Weights of a small transformer language model.
Size: 8 layers, width 96, 3 heads of 32, vocabulary 8192, 2.46M parameters.
Training: 93M tokens, 5699 steps.
Each number is 200 + 40 x the weight over its row's rms, rounded and kept within 0 to 999. Layers, rows and columns count from 0. The size before them is the row's rms in percent of the matrix's.

# up: layer 2 MLP up, 384x96, rms 0.0931, rows 322-357, columns 0-95
# down: layer 2 MLP down (transposed), 384x96, rms 0.0798, rows 322-357, columns 0-95
up322,101,189,163,246,187,168,188,199,241,182,216,170,199,267,152,225,251,205,212,269,182,96,238,196,177,273,278,219,139,159,218,201,227,211,243,190,221,166,190,224,106,219,190,225,190,200,143,249,142,236,269,253,147,232,196,180,270,291,147,157,207,205,163,238,231,250,232,248,241,127,199,246,191,222,232,141,246,187,184,178,218,218,250,236,224,179,178,235,152,183,171,219,184,134,208,163,231
down322,104,171,196,281,156,212,200,184,233,174,120,163,184,237,140,193,136,195,210,227,244,152,255,180,178,208,136,241,201,165,199,201,245,191,170,303,173,250,240,210,215,206,133,164,154,260,223,196,122,218,226,225,153,211,191,200,232,245,243,129,222,236,163,239,158,230,209,191,202,218,124,224,220,154,220,143,144,254,208,161,191,241,150,170,150,203,187,175,257,261,161,225,300,195,197,195,250
up323,098,252,265,244,172,121,166,310,143,178,206,154,169,192,177,195,200,218,201,180,223,192,209,207,194,171,244,148,184,202,248,175,213,229,269,185,180,174,131,158,103,227,206,226,222,232,216,271,159,249,243,140,168,299,215,215,155,181,131,129,177,243,150,248,135,246,183,172,159,151,190,199,245,186,208,222,214,184,145,194,198,231,208,218,148,228,173,147,181,242,251,168,225,222,193,239,222
down323,099,147,139,183,191,196,176,217,233,220,198,224,209,206,239,202,186,196,229,205,190,171,209,196,127,195,194,221,211,212,290,226,136,137,169,160,236,226,161,268,282,155,224,189,117,219,209,208,251,144,219,231,254,238,145,243,218,206,204,175,202,140,223,125,266,219,131,147,201,209,195,227,173,173,156,259,135,250,188,219,258,195,197,240,207,204,164,199,235,194,122,280,274,229,251,123,209
up324,101,143,207,194,250,196,218,191,171,264,228,183,192,185,214,115,181,209,236,200,170,124,165,235,181,140,163,209,167,170,108,267,214,253,199,251,214,234,133,209,180,240,238,199,143,249,237,132,180,185,211,214,183,232,189,167,197,142,220,164,244,182,211,178,160,215,248,230,278,166,250,136,172,199,188,212,176,115,188,228,191,245,176,136,221,144,208,247,243,278,224,155,241,258,238,196,276
down324,100,248,233,120,173,130,228,227,156,239,180,223,173,266,171,237,245,223,125,235,191,225,197,280,232,249,202,181,210,234,229,157,239,182,225,181,141,176,181,215,188,186,217,266,177,198,232,257,179,198,176,175,255,248,231,265,179,152,210,232,186,245,245,163,199,251,153,152,223,152,183,213,172,172,255,175,184,215,219,196,106,144,177,244,150,175,272,161,133,145,176,260,117,196,202,246,173
up325,099,181,245,194,113,207,223,262,201,152,194,239,261,149,198,183,270,248,126,191,229,195,175,174,193,139,167,172,93,210,170,219,184,257,180,270,126,218,188,143,241,167,203,170,265,218,179,213,170,189,233,225,171,175,221,259,203,246,190,170,210,243,139,155,192,163,232,191,254,207,147,205,237,179,187,218,239,148,238,185,221,277,232,237,204,261,220,196,191,200,254,293,160,228,138,163,170
down325,098,183,207,203,232,209,197,234,255,171,175,166,202,191,161,180,253,207,288,120,191,224,215,156,286,239,265,200,213,179,227,221,241,178,212,175,204,161,105,165,218,193,144,267,187,177,168,213,255,276,236,124,172,224,177,142,252,160,207,226,241,116,147,211,295,147,258,211,153,235,232,212,203,192,235,151,204,165,246,260,199,172,184,164,236,124,196,189,200,178,164,146,185,180,222,209,204
up326,103,322,193,189,310,201,169,257,205,174,228,201,213,255,166,188,254,198,210,210,143,201,216,128,184,155,191,198,152,152,190,180,176,130,227,126,161,190,214,196,206,225,177,214,237,165,164,220,198,159,277,229,253,257,209,160,231,190,203,97,173,220,119,162,263,206,146,181,150,147,127,214,236,228,160,266,220,165,195,206,198,180,220,205,243,182,220,141,194,223,210,205,266,201,172,199,185
down326,100,173,224,237,169,169,233,239,163,184,231,199,224,137,218,134,248,236,151,111,131,241,267,259,166,221,230,245,255,169,247,192,179,230,141,160,183,181,168,268,207,231,152,196,146,145,276,190,153,229,181,218,154,220,165,203,219,231,98,213,225,199,169,258,170,223,206,209,210,259,260,216,205,198,193,180,200,213,168,211,106,215,123,191,178,259,155,234,155,221,182,215,165,251,216,255,182
up327,096,182,159,171,157,217,183,93,189,177,153,205,157,191,104,192,177,161,196,185,203,201,239,222,229,189,213,204,141,190,183,245,245,233,234,135,208,196,239,191,165,149,223,179,111,209,206,190,210,146,285,190,213,278,269,217,178,140,182,161,183,201,126,288,202,192,213,228,155,212,226,222,191,172,153,132,247,182,170,196,247,168,184,254,130,214,189,237,191,195,263,237,166,177,293,145,184
down327,101,163,270,294,183,139,218,139,181,149,207,211,204,167,150,224,152,228,224,232,236,246,187,181,180,257,146,206,189,160,180,267,274,194,250,205,240,148,195,203,98,200,204,218,196,143,253,224,200,230,161,199,177,206,234,158,233,164,155,192,245,179,168,136,181,221,181,218,130,271,216,196,308,189,247,215,195,224,196,140,230,196,184,132,177,140,241,224,234,218,241,199,257,231,166,149,210
up328,099,193,238,176,253,205,179,236,104,211,241,158,180,215,208,238,152,171,262,200,178,223,155,186,281,212,214,197,167,209,227,200,219,172,184,192,187,189,244,292,138,205,148,243,85,179,162,185,239,200,184,204,225,208,160,215,237,212,232,265,249,184,232,235,238,226,229,137,131,166,212,140,201,222,216,256,286,231,198,269,273,161,159,184,187,275,179,182,232,160,147,202,134,162,174,209,211
down328,098,150,274,208,225,208,224,248,139,214,175,191,161,241,224,242,152,204,145,193,232,160,206,134,242,209,170,70,218,169,234,223,190,177,92,253,152,191,286,248,239,168,167,233,233,219,196,176,119,184,210,216,158,230,132,195,213,260,175,269,207,269,187,223,184,182,225,238,207,187,173,184,176,200,191,229,239,239,162,195,144,200,222,204,248,174,198,230,241,229,216,251,115,172,192,230,155
up329,103,231,223,235,178,260,175,200,236,215,273,168,225,185,159,224,176,180,209,165,212,248,192,239,256,161,185,237,247,151,210,204,214,268,186,179,202,204,130,294,191,199,251,227,236,194,140,251,197,223,242,193,130,242,144,178,154,226,155,134,151,177,199,219,248,299,242,224,193,225,147,181,189,162,304,175,183,261,186,229,165,212,185,215,220,168,268,219,177,219,195,253,118,187,143,134,202
down329,095,169,227,232,191,245,102,159,132,216,199,267,230,174,212,200,256,161,216,212,177,229,232,196,164,213,195,171,225,102,166,240,289,227,185,192,244,271,263,175,234,198,183,179,242,167,178,255,269,109,204,245,208,146,221,221,225,224,143,210,233,195,257,222,115,223,188,190,150,216,235,149,187,176,299,197,196,193,216,204,184,124,208,208,153,147,176,256,158,178,215,176,175,203,198,198,247
up330,106,185,215,286,200,245,183,187,150,178,218,163,206,148,222,235,198,170,163,148,198,224,150,214,229,143,173,169,219,206,203,175,179,176,253,236,201,203,130,269,90,154,247,146,168,216,171,250,157,174,194,213,205,246,253,182,172,209,223,212,242,216,260,277,273,223,207,188,236,199,136,221,242,252,230,256,176,146,245,195,163,293,174,224,169,216,205,194,201,252,201,124,146,260,159,191,136
down330,109,222,207,210,248,209,185,151,253,189,193,244,214,158,223,147,149,273,172,241,303,236,188,182,236,254,208,194,185,173,235,236,186,188,220,149,227,233,211,160,227,132,185,237,201,201,211,150,160,209,214,242,187,254,214,206,194,215,233,205,169,178,182,231,137,123,230,195,173,228,184,275,187,67,140,226,277,188,181,202,172,165,207,279,155,160,201,204,209,157,205,213,141,141,259,253,126
up331,098,237,135,149,203,223,188,196,262,228,188,191,231,149,238,258,204,232,156,136,216,209,239,193,188,244,215,218,121,224,92,243,136,175,268,217,219,220,170,216,171,254,186,145,258,224,224,235,135,210,261,156,138,215,213,192,149,181,158,204,278,214,170,195,130,232,194,295,217,219,191,189,241,259,251,237,228,185,152,160,154,248,245,239,185,223,156,183,210,162,184,196,143,198,152,192,171
down331,090,217,216,185,237,230,241,230,147,221,233,160,172,169,271,258,201,230,210,189,279,233,193,165,195,227,171,201,110,301,171,177,120,146,181,195,245,219,165,122,252,239,127,220,227,224,244,192,244,137,222,206,142,165,262,86,178,214,210,191,171,194,141,156,225,217,195,172,230,170,219,232,187,208,161,168,277,254,218,170,193,167,185,205,216,152,241,234,221,215,183,158,217,134,226,216,200
up332,088,149,172,138,193,242,109,200,205,279,188,211,195,193,194,208,229,178,220,180,223,259,111,220,186,216,250,214,184,162,209,207,297,235,246,209,238,243,156,277,231,274,211,178,217,155,204,229,158,172,155,180,251,213,185,210,189,168,112,167,178,211,161,155,180,265,191,185,218,216,189,171,147,213,159,225,127,243,239,229,176,151,231,194,167,203,158,286,210,255,246,144,174,203,191,254,123
down332,099,228,141,157,223,245,174,180,200,240,268,203,209,185,188,219,166,207,160,163,225,214,219,170,241,260,157,167,185,224,223,185,198,150,239,204,135,248,265,165,222,151,144,263,247,231,241,203,167,216,134,251,217,145,230,228,126,255,229,201,191,173,273,142,210,219,187,146,205,229,177,148,245,211,262,200,199,167,221,259,217,298,136,195,154,175,158,171,185,220,155,187,158,140,229,132,280
up333,110,176,191,183,202,219,204,209,254,196,175,214,239,190,201,198,220,198,210,219,175,279,161,172,78,186,179,271,260,179,146,240,235,198,232,201,135,152,236,215,222,174,167,241,232,207,161,192,185,202,191,313,143,173,146,185,185,234,143,265,247,193,145,150,242,199,185,229,170,178,222,184,219,295,185,220,237,251,99,224,184,195,201,220,139,258,219,202,213,149,218,160,246,227,226,267,142
down333,100,190,204,243,224,132,174,143,158,184,189,242,205,221,218,185,250,221,235,219,227,153,227,239,143,216,180,153,181,265,139,134,143,209,215,164,145,225,227,197,235,202,171,198,168,165,207,288,181,204,197,169,144,218,266,120,91,195,179,197,178,232,177,217,183,236,148,163,241,239,230,198,237,247,260,208,164,188,229,253,231,223,300,212,197,235,178,198,165,205,252,124,214,247,272,130,196
up334,101,187,214,191,172,196,210,171,196,262,110,143,187,233,196,262,205,261,216,209,164,205,223,169,281,177,198,117,244,237,152,217,188,205,182,219,226,155,308,219,208,215,203,257,204,223,198,161,101,142,191,118,201,288,100,215,190,217,245,218,191,228,229,180,247,225,200,188,165,206,147,220,163,194,281,151,177,213,191,212,153,208,189,244,221,183,178,160,264,187,150,266,199,166,235,178,221
down334,097,193,164,196,146,132,305,153,166,188,222,224,226,207,224,202,193,162,223,218,204,185,146,262,188,165,152,273,256,234,200,175,209,234,242,231,204,213,149,163,299,252,234,171,164,80,198,185,192,220,190,249,185,197,169,220,267,196,205,235,207,153,189,188,124,109,190,217,148,188,191,242,225,209,213,202,268,166,183,244,190,189,146,159,218,139,215,248,235,255,146,148,166,239,219,200,174
up335,091,223,143,154,188,301,230,211,149,182,230,257,122,195,203,211,237,251,175,171,199,154,263,231,243,183,186,153,186,174,205,284,232,193,81,213,173,165,189,201,264,211,197,195,197,130,242,149,279,236,234,163,230,166,155,195,126,221,205,231,201,250,234,126,216,181,210,245,202,160,188,195,161,203,160,233,252,185,178,252,252,205,170,223,171,235,243,202,198,147,236,257,166,221,217,239,143
down335,099,204,182,187,208,277,153,251,162,155,189,171,306,213,249,145,186,247,165,174,261,237,241,208,186,187,171,181,241,234,156,196,151,233,269,229,166,186,187,294,229,153,154,203,198,233,174,161,141,205,269,213,180,170,165,209,209,150,147,218,169,146,179,238,217,207,209,198,189,233,246,223,261,171,62,234,186,156,178,196,160,175,226,227,217,227,141,206,271,180,154,202,201,160,260,203,176
up336,095,192,172,189,242,239,241,162,230,208,188,165,172,133,189,195,240,237,194,164,159,190,141,197,229,205,186,155,202,127,282,235,183,154,181,233,231,197,172,144,310,213,187,232,194,229,161,208,151,233,241,253,177,247,193,184,239,146,215,232,227,134,246,224,212,281,205,209,211,240,182,184,141,152,256,230,190,216,96,288,131,250,188,194,263,193,198,261,171,261,245,162,179,209,164,206,208
down336,105,140,177,207,123,189,226,222,206,199,226,183,128,228,223,217,225,161,159,272,242,131,194,183,124,261,242,193,136,268,235,215,191,176,203,165,240,169,154,259,121,268,183,170,134,288,266,248,218,208,231,152,182,169,219,146,167,203,264,138,173,196,256,246,209,220,190,200,187,179,235,221,217,227,170,219,139,198,232,185,190,148,201,146,249,187,188,214,171,217,195,175,301,229,173,203,225
up337,098,238,203,224,179,163,258,216,265,168,210,177,219,182,225,246,239,203,118,217,158,176,218,194,258,242,276,151,249,136,212,177,273,156,229,191,237,220,234,227,106,153,260,222,187,231,179,172,178,227,204,214,192,191,150,138,221,241,179,297,189,163,228,234,222,219,189,231,166,222,227,231,182,249,269,176,233,158,154,147,160,186,231,175,247,112,210,131,207,172,175,178,237,165,111,173,190
down337,104,193,242,197,201,161,272,172,130,293,159,230,177,202,231,231,158,213,181,194,233,154,221,243,204,117,189,268,199,228,78,228,204,159,214,208,205,279,138,239,173,208,193,147,210,121,212,167,212,174,231,223,157,221,229,194,213,184,181,247,185,134,154,222,213,182,260,283,198,185,264,189,179,246,201,216,208,162,153,221,133,155,146,201,251,196,220,200,217,219,249,261,148,194,148,239,176
up338,118,250,252,186,179,159,247,166,264,198,230,213,139,257,148,232,215,162,186,197,194,192,212,186,225,172,114,166,162,222,171,126,189,165,218,240,161,283,249,270,200,171,203,204,242,212,183,211,242,249,152,198,182,260,177,212,158,306,234,209,200,255,179,121,168,175,252,127,149,219,206,169,226,255,212,291,235,272,198,165,191,253,154,241,158,173,211,210,206,187,218,234,171,256,171,204,196
down338,107,189,189,208,216,210,194,180,207,224,258,205,210,210,164,181,223,182,192,212,300,169,179,187,192,211,156,197,198,137,187,162,180,186,156,194,140,201,234,307,208,206,226,226,233,177,209,139,160,118,223,221,174,206,156,192,178,164,127,211,173,201,171,243,208,141,213,153,239,254,140,168,208,271,245,238,179,220,234,223,230,223,264,274,204,199,171,145,256,159,225,204,83,175,237,246,317
up339,097,235,198,195,293,162,250,214,237,241,229,173,172,185,180,211,232,158,213,199,143,272,240,163,205,180,214,192,142,152,155,235,258,144,216,191,246,249,150,205,171,215,193,204,167,203,143,269,193,176,207,149,196,157,199,159,210,141,154,206,160,212,263,198,199,260,258,288,198,197,95,220,215,153,242,286,218,206,192,195,178,189,226,193,232,227,209,229,203,220,244,164,174,209,95,200,299
down339,106,180,133,244,149,197,279,198,193,219,189,232,160,207,257,156,217,239,140,148,237,154,202,266,161,232,166,272,241,215,170,202,181,176,190,197,204,266,231,186,171,229,200,112,196,196,183,169,253,198,220,213,197,168,244,81,174,212,221,123,215,142,178,173,224,201,236,150,116,273,207,275,217,189,209,199,220,234,212,159,250,209,165,256,175,218,170,176,180,233,218,306,188,177,239,193,232
up340,106,266,184,132,215,303,171,152,122,170,262,249,183,128,209,181,207,153,230,182,237,146,179,215,193,214,242,186,201,149,222,161,230,225,184,286,218,218,158,145,180,205,147,257,195,174,234,219,266,224,209,209,239,202,264,198,201,111,237,172,165,291,156,164,269,174,179,227,214,184,148,244,169,133,234,203,244,165,181,150,195,212,186,213,188,179,243,240,216,191,239,181,197,153,202,124,191
down340,091,188,216,193,200,179,222,247,215,162,242,131,203,218,194,160,203,179,256,183,166,259,185,138,185,216,246,152,210,222,216,195,144,181,244,168,136,156,174,257,216,180,164,197,131,263,138,228,198,218,208,134,206,295,154,225,161,209,189,188,248,90,258,279,196,201,230,167,203,237,258,179,233,256,257,279,159,159,252,187,194,194,217,211,205,264,179,188,136,179,211,199,233,158,252,153,149
up341,102,180,206,176,194,177,249,198,286,206,173,217,179,226,229,213,221,200,265,206,209,200,196,182,178,203,231,245,192,170,108,225,127,221,174,129,211,274,236,133,212,182,182,182,220,242,281,174,178,208,287,195,170,181,145,225,193,181,174,171,252,203,154,128,137,149,242,202,234,217,186,172,195,161,170,203,258,154,135,202,174,266,246,176,228,170,251,261,251,180,316,195,215,258,170,153,183
down341,102,163,251,266,149,269,188,209,207,240,193,151,207,183,216,201,165,198,210,204,191,287,176,211,262,247,317,249,140,177,236,264,200,206,135,209,171,241,183,124,171,160,183,198,218,169,171,212,156,258,219,258,244,199,182,230,181,197,232,195,216,205,198,205,157,191,116,137,167,156,194,276,175,145,200,272,199,189,230,235,179,156,177,266,166,180,138,230,149,200,220,205,131,210,171,176,264
up342,096,117,215,184,218,222,155,220,171,192,217,226,121,170,180,195,245,228,200,191,167,233,119,149,145,163,223,236,264,206,213,180,195,139,88,204,221,261,211,192,208,158,145,210,255,163,186,183,164,224,304,267,246,242,190,173,240,220,182,205,237,183,199,194,227,230,187,127,250,168,218,195,188,212,234,154,201,250,201,220,229,176,212,273,127,260,148,232,256,195,209,150,217,195,202,246,118
down342,095,137,143,273,138,208,214,242,178,192,170,252,180,158,193,188,149,159,243,265,159,166,231,251,143,242,205,212,247,233,200,210,132,225,222,160,176,214,146,205,203,197,175,126,267,175,230,205,189,229,165,185,229,164,252,222,174,187,227,207,275,192,152,219,173,149,180,157,201,230,198,250,238,193,309,212,217,122,240,279,211,140,180,209,241,215,178,216,130,232,194,233,210,247,217,243,114
up343,090,155,246,187,194,247,135,240,195,214,212,199,181,215,153,176,292,171,254,241,106,250,243,186,190,244,261,182,202,181,170,215,215,209,216,260,272,182,145,176,134,259,165,199,152,205,176,221,199,227,168,250,163,192,176,189,148,119,206,202,157,270,169,246,220,210,194,221,249,159,260,152,235,218,252,222,199,187,288,234,202,251,156,211,176,184,202,189,235,208,247,240,162,183,195,123,292
down343,098,219,126,196,191,212,216,242,113,237,213,209,180,226,195,156,232,181,222,206,222,134,203,178,203,126,177,191,206,197,191,230,163,228,176,162,154,154,237,296,241,225,196,108,190,183,198,224,154,261,314,191,252,222,261,221,197,175,181,228,201,180,121,223,162,210,214,191,211,154,172,207,239,254,239,154,210,257,204,131,234,156,158,279,237,160,152,209,194,211,201,196,223,268,128,267,226
up344,097,177,172,112,218,208,171,202,151,123,239,200,183,211,200,200,230,312,206,213,160,246,270,223,130,204,241,229,213,232,180,293,199,273,260,230,165,196,259,183,145,179,182,139,184,215,170,164,237,193,185,206,198,188,192,161,232,269,104,205,211,145,201,181,213,250,206,217,156,222,185,267,242,203,175,215,200,193,185,237,146,195,168,218,205,132,251,129,188,110,200,251,167,242,211,179,217
down344,098,255,242,236,277,211,211,180,147,240,83,198,316,188,213,167,154,184,120,227,274,169,190,231,169,223,268,301,162,253,214,208,184,220,188,183,155,191,220,174,207,225,217,151,145,208,232,212,173,196,197,184,242,206,258,209,180,131,155,253,205,174,252,159,165,235,155,157,207,171,248,198,185,177,169,156,244,167,203,200,232,212,168,118,199,175,197,226,183,132,250,242,217,211,179,216,191
up345,107,195,138,214,250,209,284,170,196,204,198,237,214,167,128,199,204,211,240,232,170,195,159,181,205,179,137,182,180,207,221,192,202,264,206,155,270,213,210,132,163,190,207,170,211,210,163,181,159,86,192,158,226,231,171,259,177,235,197,182,228,240,206,213,180,196,149,186,248,95,175,168,200,283,244,208,236,166,278,242,221,262,200,162,209,173,229,159,144,264,244,173,286,224,160,134,151
down345,101,237,226,159,128,189,260,221,264,160,207,164,242,199,212,280,149,161,226,210,223,197,191,156,176,201,180,139,193,178,177,202,160,184,214,219,233,176,228,296,204,155,189,201,119,216,217,191,184,282,268,185,237,200,211,182,194,172,146,249,226,237,210,273,231,178,98,195,160,217,168,172,203,194,280,197,167,201,112,187,215,195,170,263,200,189,199,143,218,163,229,156,269,242,264,155,133
up346,102,212,140,171,175,199,140,213,218,164,213,187,192,195,111,207,241,241,182,196,169,180,226,176,158,204,228,266,200,238,103,244,253,273,124,149,192,166,234,171,211,158,115,205,217,177,195,243,269,155,229,216,159,186,172,233,206,133,231,226,245,234,202,167,136,205,220,232,172,198,209,125,204,227,244,191,194,215,145,212,143,197,314,149,184,158,183,203,205,225,184,244,211,154,274,133,225
down346,101,179,262,191,158,223,206,278,216,170,208,195,238,216,294,194,139,200,152,179,271,113,182,200,183,275,164,177,231,169,185,196,174,148,182,258,249,203,259,204,227,192,217,235,234,227,192,193,207,181,155,202,220,177,129,120,153,270,161,186,237,197,184,227,196,203,196,237,228,257,223,259,224,204,156,147,179,177,152,94,178,213,246,255,168,157,209,168,164,218,202,272,145,233,146,255,178
up347,106,199,155,164,175,167,235,203,213,220,128,173,255,228,150,141,226,183,134,173,178,196,165,230,172,176,185,229,148,262,211,233,158,230,176,162,231,240,114,206,151,247,232,170,230,231,148,272,224,254,193,161,191,263,134,155,194,276,160,89,211,192,182,204,246,216,202,163,206,287,205,234,200,196,172,162,205,290,256,195,206,202,195,197,244,179,261,192,166,249,199,161,223,158,259,244,186
down347,102,181,230,195,162,181,227,268,165,189,189,261,187,204,265,195,284,202,236,231,241,192,132,211,247,186,207,186,268,222,176,158,165,173,289,145,206,204,259,172,228,238,128,99,111,156,232,185,146,225,221,204,206,219,207,206,261,186,239,161,252,198,206,264,233,205,184,153,159,145,155,232,243,193,266,176,187,126,201,211,171,251,143,159,208,214,188,220,179,132,242,156,169,234,165,215,216
up348,100,261,161,231,214,227,245,136,89,186,153,170,225,200,164,209,175,145,221,226,202,164,227,229,221,201,216,168,210,170,231,176,147,214,220,154,168,203,254,211,176,230,207,187,198,157,142,218,184,202,238,205,303,190,176,280,204,208,183,221,220,250,145,190,184,185,199,235,291,91,168,272,215,253,206,190,128,147,219,179,202,134,196,169,221,192,186,204,127,235,281,213,212,175,256,189,266
down348,102,128,193,121,199,205,190,142,257,171,188,254,244,146,255,179,229,161,180,205,217,190,216,227,189,132,186,207,155,196,180,269,206,256,183,178,223,159,244,153,221,227,231,173,151,254,185,142,276,212,144,202,253,150,233,196,189,221,256,217,261,231,235,207,179,252,212,231,198,265,254,141,115,203,251,239,200,211,132,202,197,242,146,205,239,212,219,214,170,117,194,173,277,215,154,182,135
up349,100,226,165,136,173,243,185,189,168,188,201,256,202,186,147,226,226,151,152,260,181,205,179,152,229,185,263,222,149,198,215,235,273,208,157,217,119,179,224,213,228,234,193,205,210,269,175,108,204,213,186,204,217,229,232,127,173,191,271,219,180,200,191,212,208,172,201,214,145,148,165,185,288,237,110,162,235,189,242,119,232,193,162,207,135,152,230,256,188,238,164,318,215,223,225,171,220
down349,101,202,226,131,176,135,216,203,235,124,182,191,177,200,233,233,184,184,214,214,197,179,197,186,227,222,158,172,234,215,243,222,125,196,233,234,361,236,164,177,197,130,238,210,167,137,226,213,180,212,212,295,170,186,248,191,234,221,104,152,114,182,218,193,234,160,171,227,215,215,212,273,259,181,144,179,132,221,190,249,180,152,219,205,245,191,183,195,214,189,240,181,240,166,148,227,233
up350,108,226,179,149,268,149,238,197,215,207,212,220,245,222,239,216,253,171,219,259,134,216,197,199,137,190,266,199,208,106,171,198,248,183,260,206,117,276,215,245,250,165,161,187,192,125,201,215,184,255,265,271,201,144,172,224,250,242,212,169,202,211,138,195,184,200,194,180,231,122,222,181,190,270,208,223,213,165,156,153,201,139,224,130,244,144,150,154,178,169,220,211,190,139,191,196,149
down350,098,203,258,159,217,252,274,168,239,223,173,201,208,206,233,260,215,163,317,222,233,153,174,237,155,207,196,241,244,211,132,190,184,198,189,169,215,260,152,272,228,125,122,187,147,256,161,252,152,214,224,203,192,205,237,191,170,214,260,182,164,247,225,163,237,147,219,194,208,150,217,179,235,216,216,214,150,129,187,160,204,188,166,226,165,212,227,262,188,114,223,87,211,194,187,199,167
up351,092,284,235,242,240,120,176,213,177,155,141,186,212,176,195,217,172,156,142,179,148,219,176,193,190,243,273,177,219,132,249,163,214,197,171,135,113,141,154,190,255,182,273,174,228,200,142,252,177,164,199,216,248,219,220,154,191,169,191,155,166,162,199,185,207,160,191,223,226,160,199,232,135,226,216,256,183,182,255,240,209,197,223,278,222,115,164,222,220,189,200,211,217,231,173,316,237
down351,094,154,188,231,177,208,229,256,175,254,191,203,202,171,196,216,208,138,131,186,186,160,225,239,229,205,199,256,154,238,205,274,261,164,315,225,178,225,193,251,210,262,129,197,236,203,256,200,210,216,231,183,229,241,250,191,182,178,178,169,217,159,158,247,136,182,181,148,223,186,191,144,172,135,189,211,241,249,224,240,180,193,292,156,160,214,215,127,219,209,187,213,138,141,200,200,78
up352,103,98,197,228,261,164,195,245,163,197,237,176,216,234,221,213,223,184,246,197,221,249,178,150,251,205,183,253,238,203,215,253,167,157,136,205,214,149,191,207,212,236,195,217,208,209,255,205,160,200,228,182,188,238,182,185,198,189,185,196,188,215,150,230,232,202,266,263,199,244,230,239,117,179,138,192,222,148,131,229,185,154,183,69,215,149,173,234,254,127,293,182,238,194,218,231,293
down352,099,209,213,171,146,256,183,161,196,239,169,217,241,233,124,248,215,168,121,212,204,229,166,163,202,271,230,138,224,267,230,175,141,202,221,159,244,158,152,225,171,163,192,237,220,234,148,153,150,267,174,168,233,182,87,217,189,232,241,163,150,263,190,196,275,226,173,138,233,185,211,236,261,236,286,184,218,237,182,237,242,231,143,220,234,176,227,132,179,175,178,204,170,230,196,172,196
up353,095,201,274,159,163,206,254,168,119,216,162,200,131,206,205,158,195,187,162,246,156,215,189,191,179,226,184,145,252,149,146,243,194,242,255,314,252,172,181,232,102,133,224,235,180,165,195,173,276,254,136,198,205,212,235,198,130,218,283,190,183,243,182,168,239,195,226,240,215,125,231,197,191,236,194,209,194,206,176,183,168,258,188,223,199,220,171,159,198,190,171,163,175,216,166,239,288
down353,092,192,196,204,226,250,165,236,198,272,141,196,270,236,258,200,174,187,144,197,269,181,174,181,174,176,201,154,217,191,251,260,183,194,55,145,130,214,166,223,221,228,203,172,182,233,246,204,95,218,168,253,238,235,141,197,232,149,227,189,195,207,246,211,118,243,177,247,198,208,221,207,198,227,248,183,183,198,181,248,251,135,280,190,215,193,119,249,158,210,186,206,175,187,212,219,183
up354,094,196,235,227,231,173,191,167,205,230,223,145,139,235,122,243,244,232,210,245,187,191,190,187,228,186,190,199,206,106,162,158,261,164,195,224,139,243,202,186,165,247,194,248,145,169,160,287,143,201,182,262,249,196,228,230,162,159,159,174,158,192,168,232,199,256,221,263,209,156,160,129,218,231,204,293,233,203,171,225,220,223,238,210,258,233,181,178,237,272,184,202,150,227,108,121,214
down354,107,194,123,211,132,173,197,207,200,138,132,220,228,125,268,229,220,214,167,213,214,259,191,205,186,203,169,242,230,217,153,264,200,224,173,172,187,273,253,249,156,154,184,153,182,190,194,160,249,187,158,268,186,238,185,148,236,199,175,196,254,256,157,181,188,270,207,167,231,250,201,228,151,184,210,161,228,187,303,196,174,277,136,175,154,206,235,170,146,155,203,167,183,219,182,306,211
up355,096,230,173,162,187,230,148,233,253,220,276,161,238,240,137,151,209,202,169,159,175,140,179,228,234,177,194,179,173,212,189,134,175,255,143,170,181,188,292,182,218,164,178,176,160,231,241,228,203,188,201,285,273,246,185,206,249,208,147,211,235,134,187,258,242,211,247,154,193,166,215,233,210,344,173,232,184,170,176,241,127,146,248,214,208,161,213,212,216,163,226,152,220,240,168,185,189
down355,091,205,242,168,173,210,215,201,80,175,196,191,167,235,223,137,196,185,191,228,180,188,181,209,184,175,230,237,147,148,219,214,106,243,220,187,256,201,208,149,158,190,207,255,280,186,194,218,308,229,125,178,197,180,185,190,181,148,229,217,168,267,231,159,171,254,204,235,241,116,227,194,162,138,165,206,233,245,207,165,194,224,334,202,255,167,201,215,174,157,215,193,217,226,225,190,254
up356,102,159,213,169,175,175,145,206,171,230,221,229,226,193,153,127,188,175,188,240,150,167,236,258,180,259,187,181,129,144,207,195,254,85,204,72,194,227,211,224,209,190,174,208,264,226,211,214,253,132,197,199,135,223,203,137,186,161,227,220,281,232,187,255,220,144,211,186,200,204,274,188,192,198,174,209,177,152,240,244,256,203,184,225,190,200,170,260,162,243,190,152,204,260,241,269,168
down356,100,206,249,263,200,125,262,165,181,254,115,115,186,213,270,222,200,200,195,215,168,198,180,229,173,166,230,166,243,310,179,134,174,209,166,220,221,171,266,223,210,171,197,223,191,152,226,276,115,236,180,129,220,156,216,208,219,249,174,231,123,158,222,222,180,230,179,183,226,206,226,170,212,198,203,236,224,241,198,248,165,205,282,166,292,208,181,163,221,134,206,161,194,185,168,174,235
up357,096,175,150,178,272,249,200,197,213,183,196,219,207,167,167,170,252,244,228,137,152,138,203,201,280,151,221,184,194,187,188,262,184,92,152,239,228,184,177,202,264,169,211,143,265,184,142,173,203,180,284,254,242,219,142,220,183,273,163,225,172,181,209,159,197,195,256,191,285,157,262,188,159,250,167,255,221,224,139,167,193,163,186,194,257,247,183,250,248,224,221,187,197,188,136,189,201
down357,105,159,172,113,200,189,257,232,217,183,133,187,194,228,231,162,215,189,145,169,241,174,197,195,263,217,190,272,154,208,223,185,170,186,243,230,213,184,161,185,284,260,159,98,238,189,190,186,259,166,248,185,175,230,196,150,291,174,240,179,244,256,226,164,262,176,203,193,225,107,200,202,172,193,141,180,196,144,223,258,100,219,202,273,217,262,200,245,181,182,166,230,199,216,227,189,184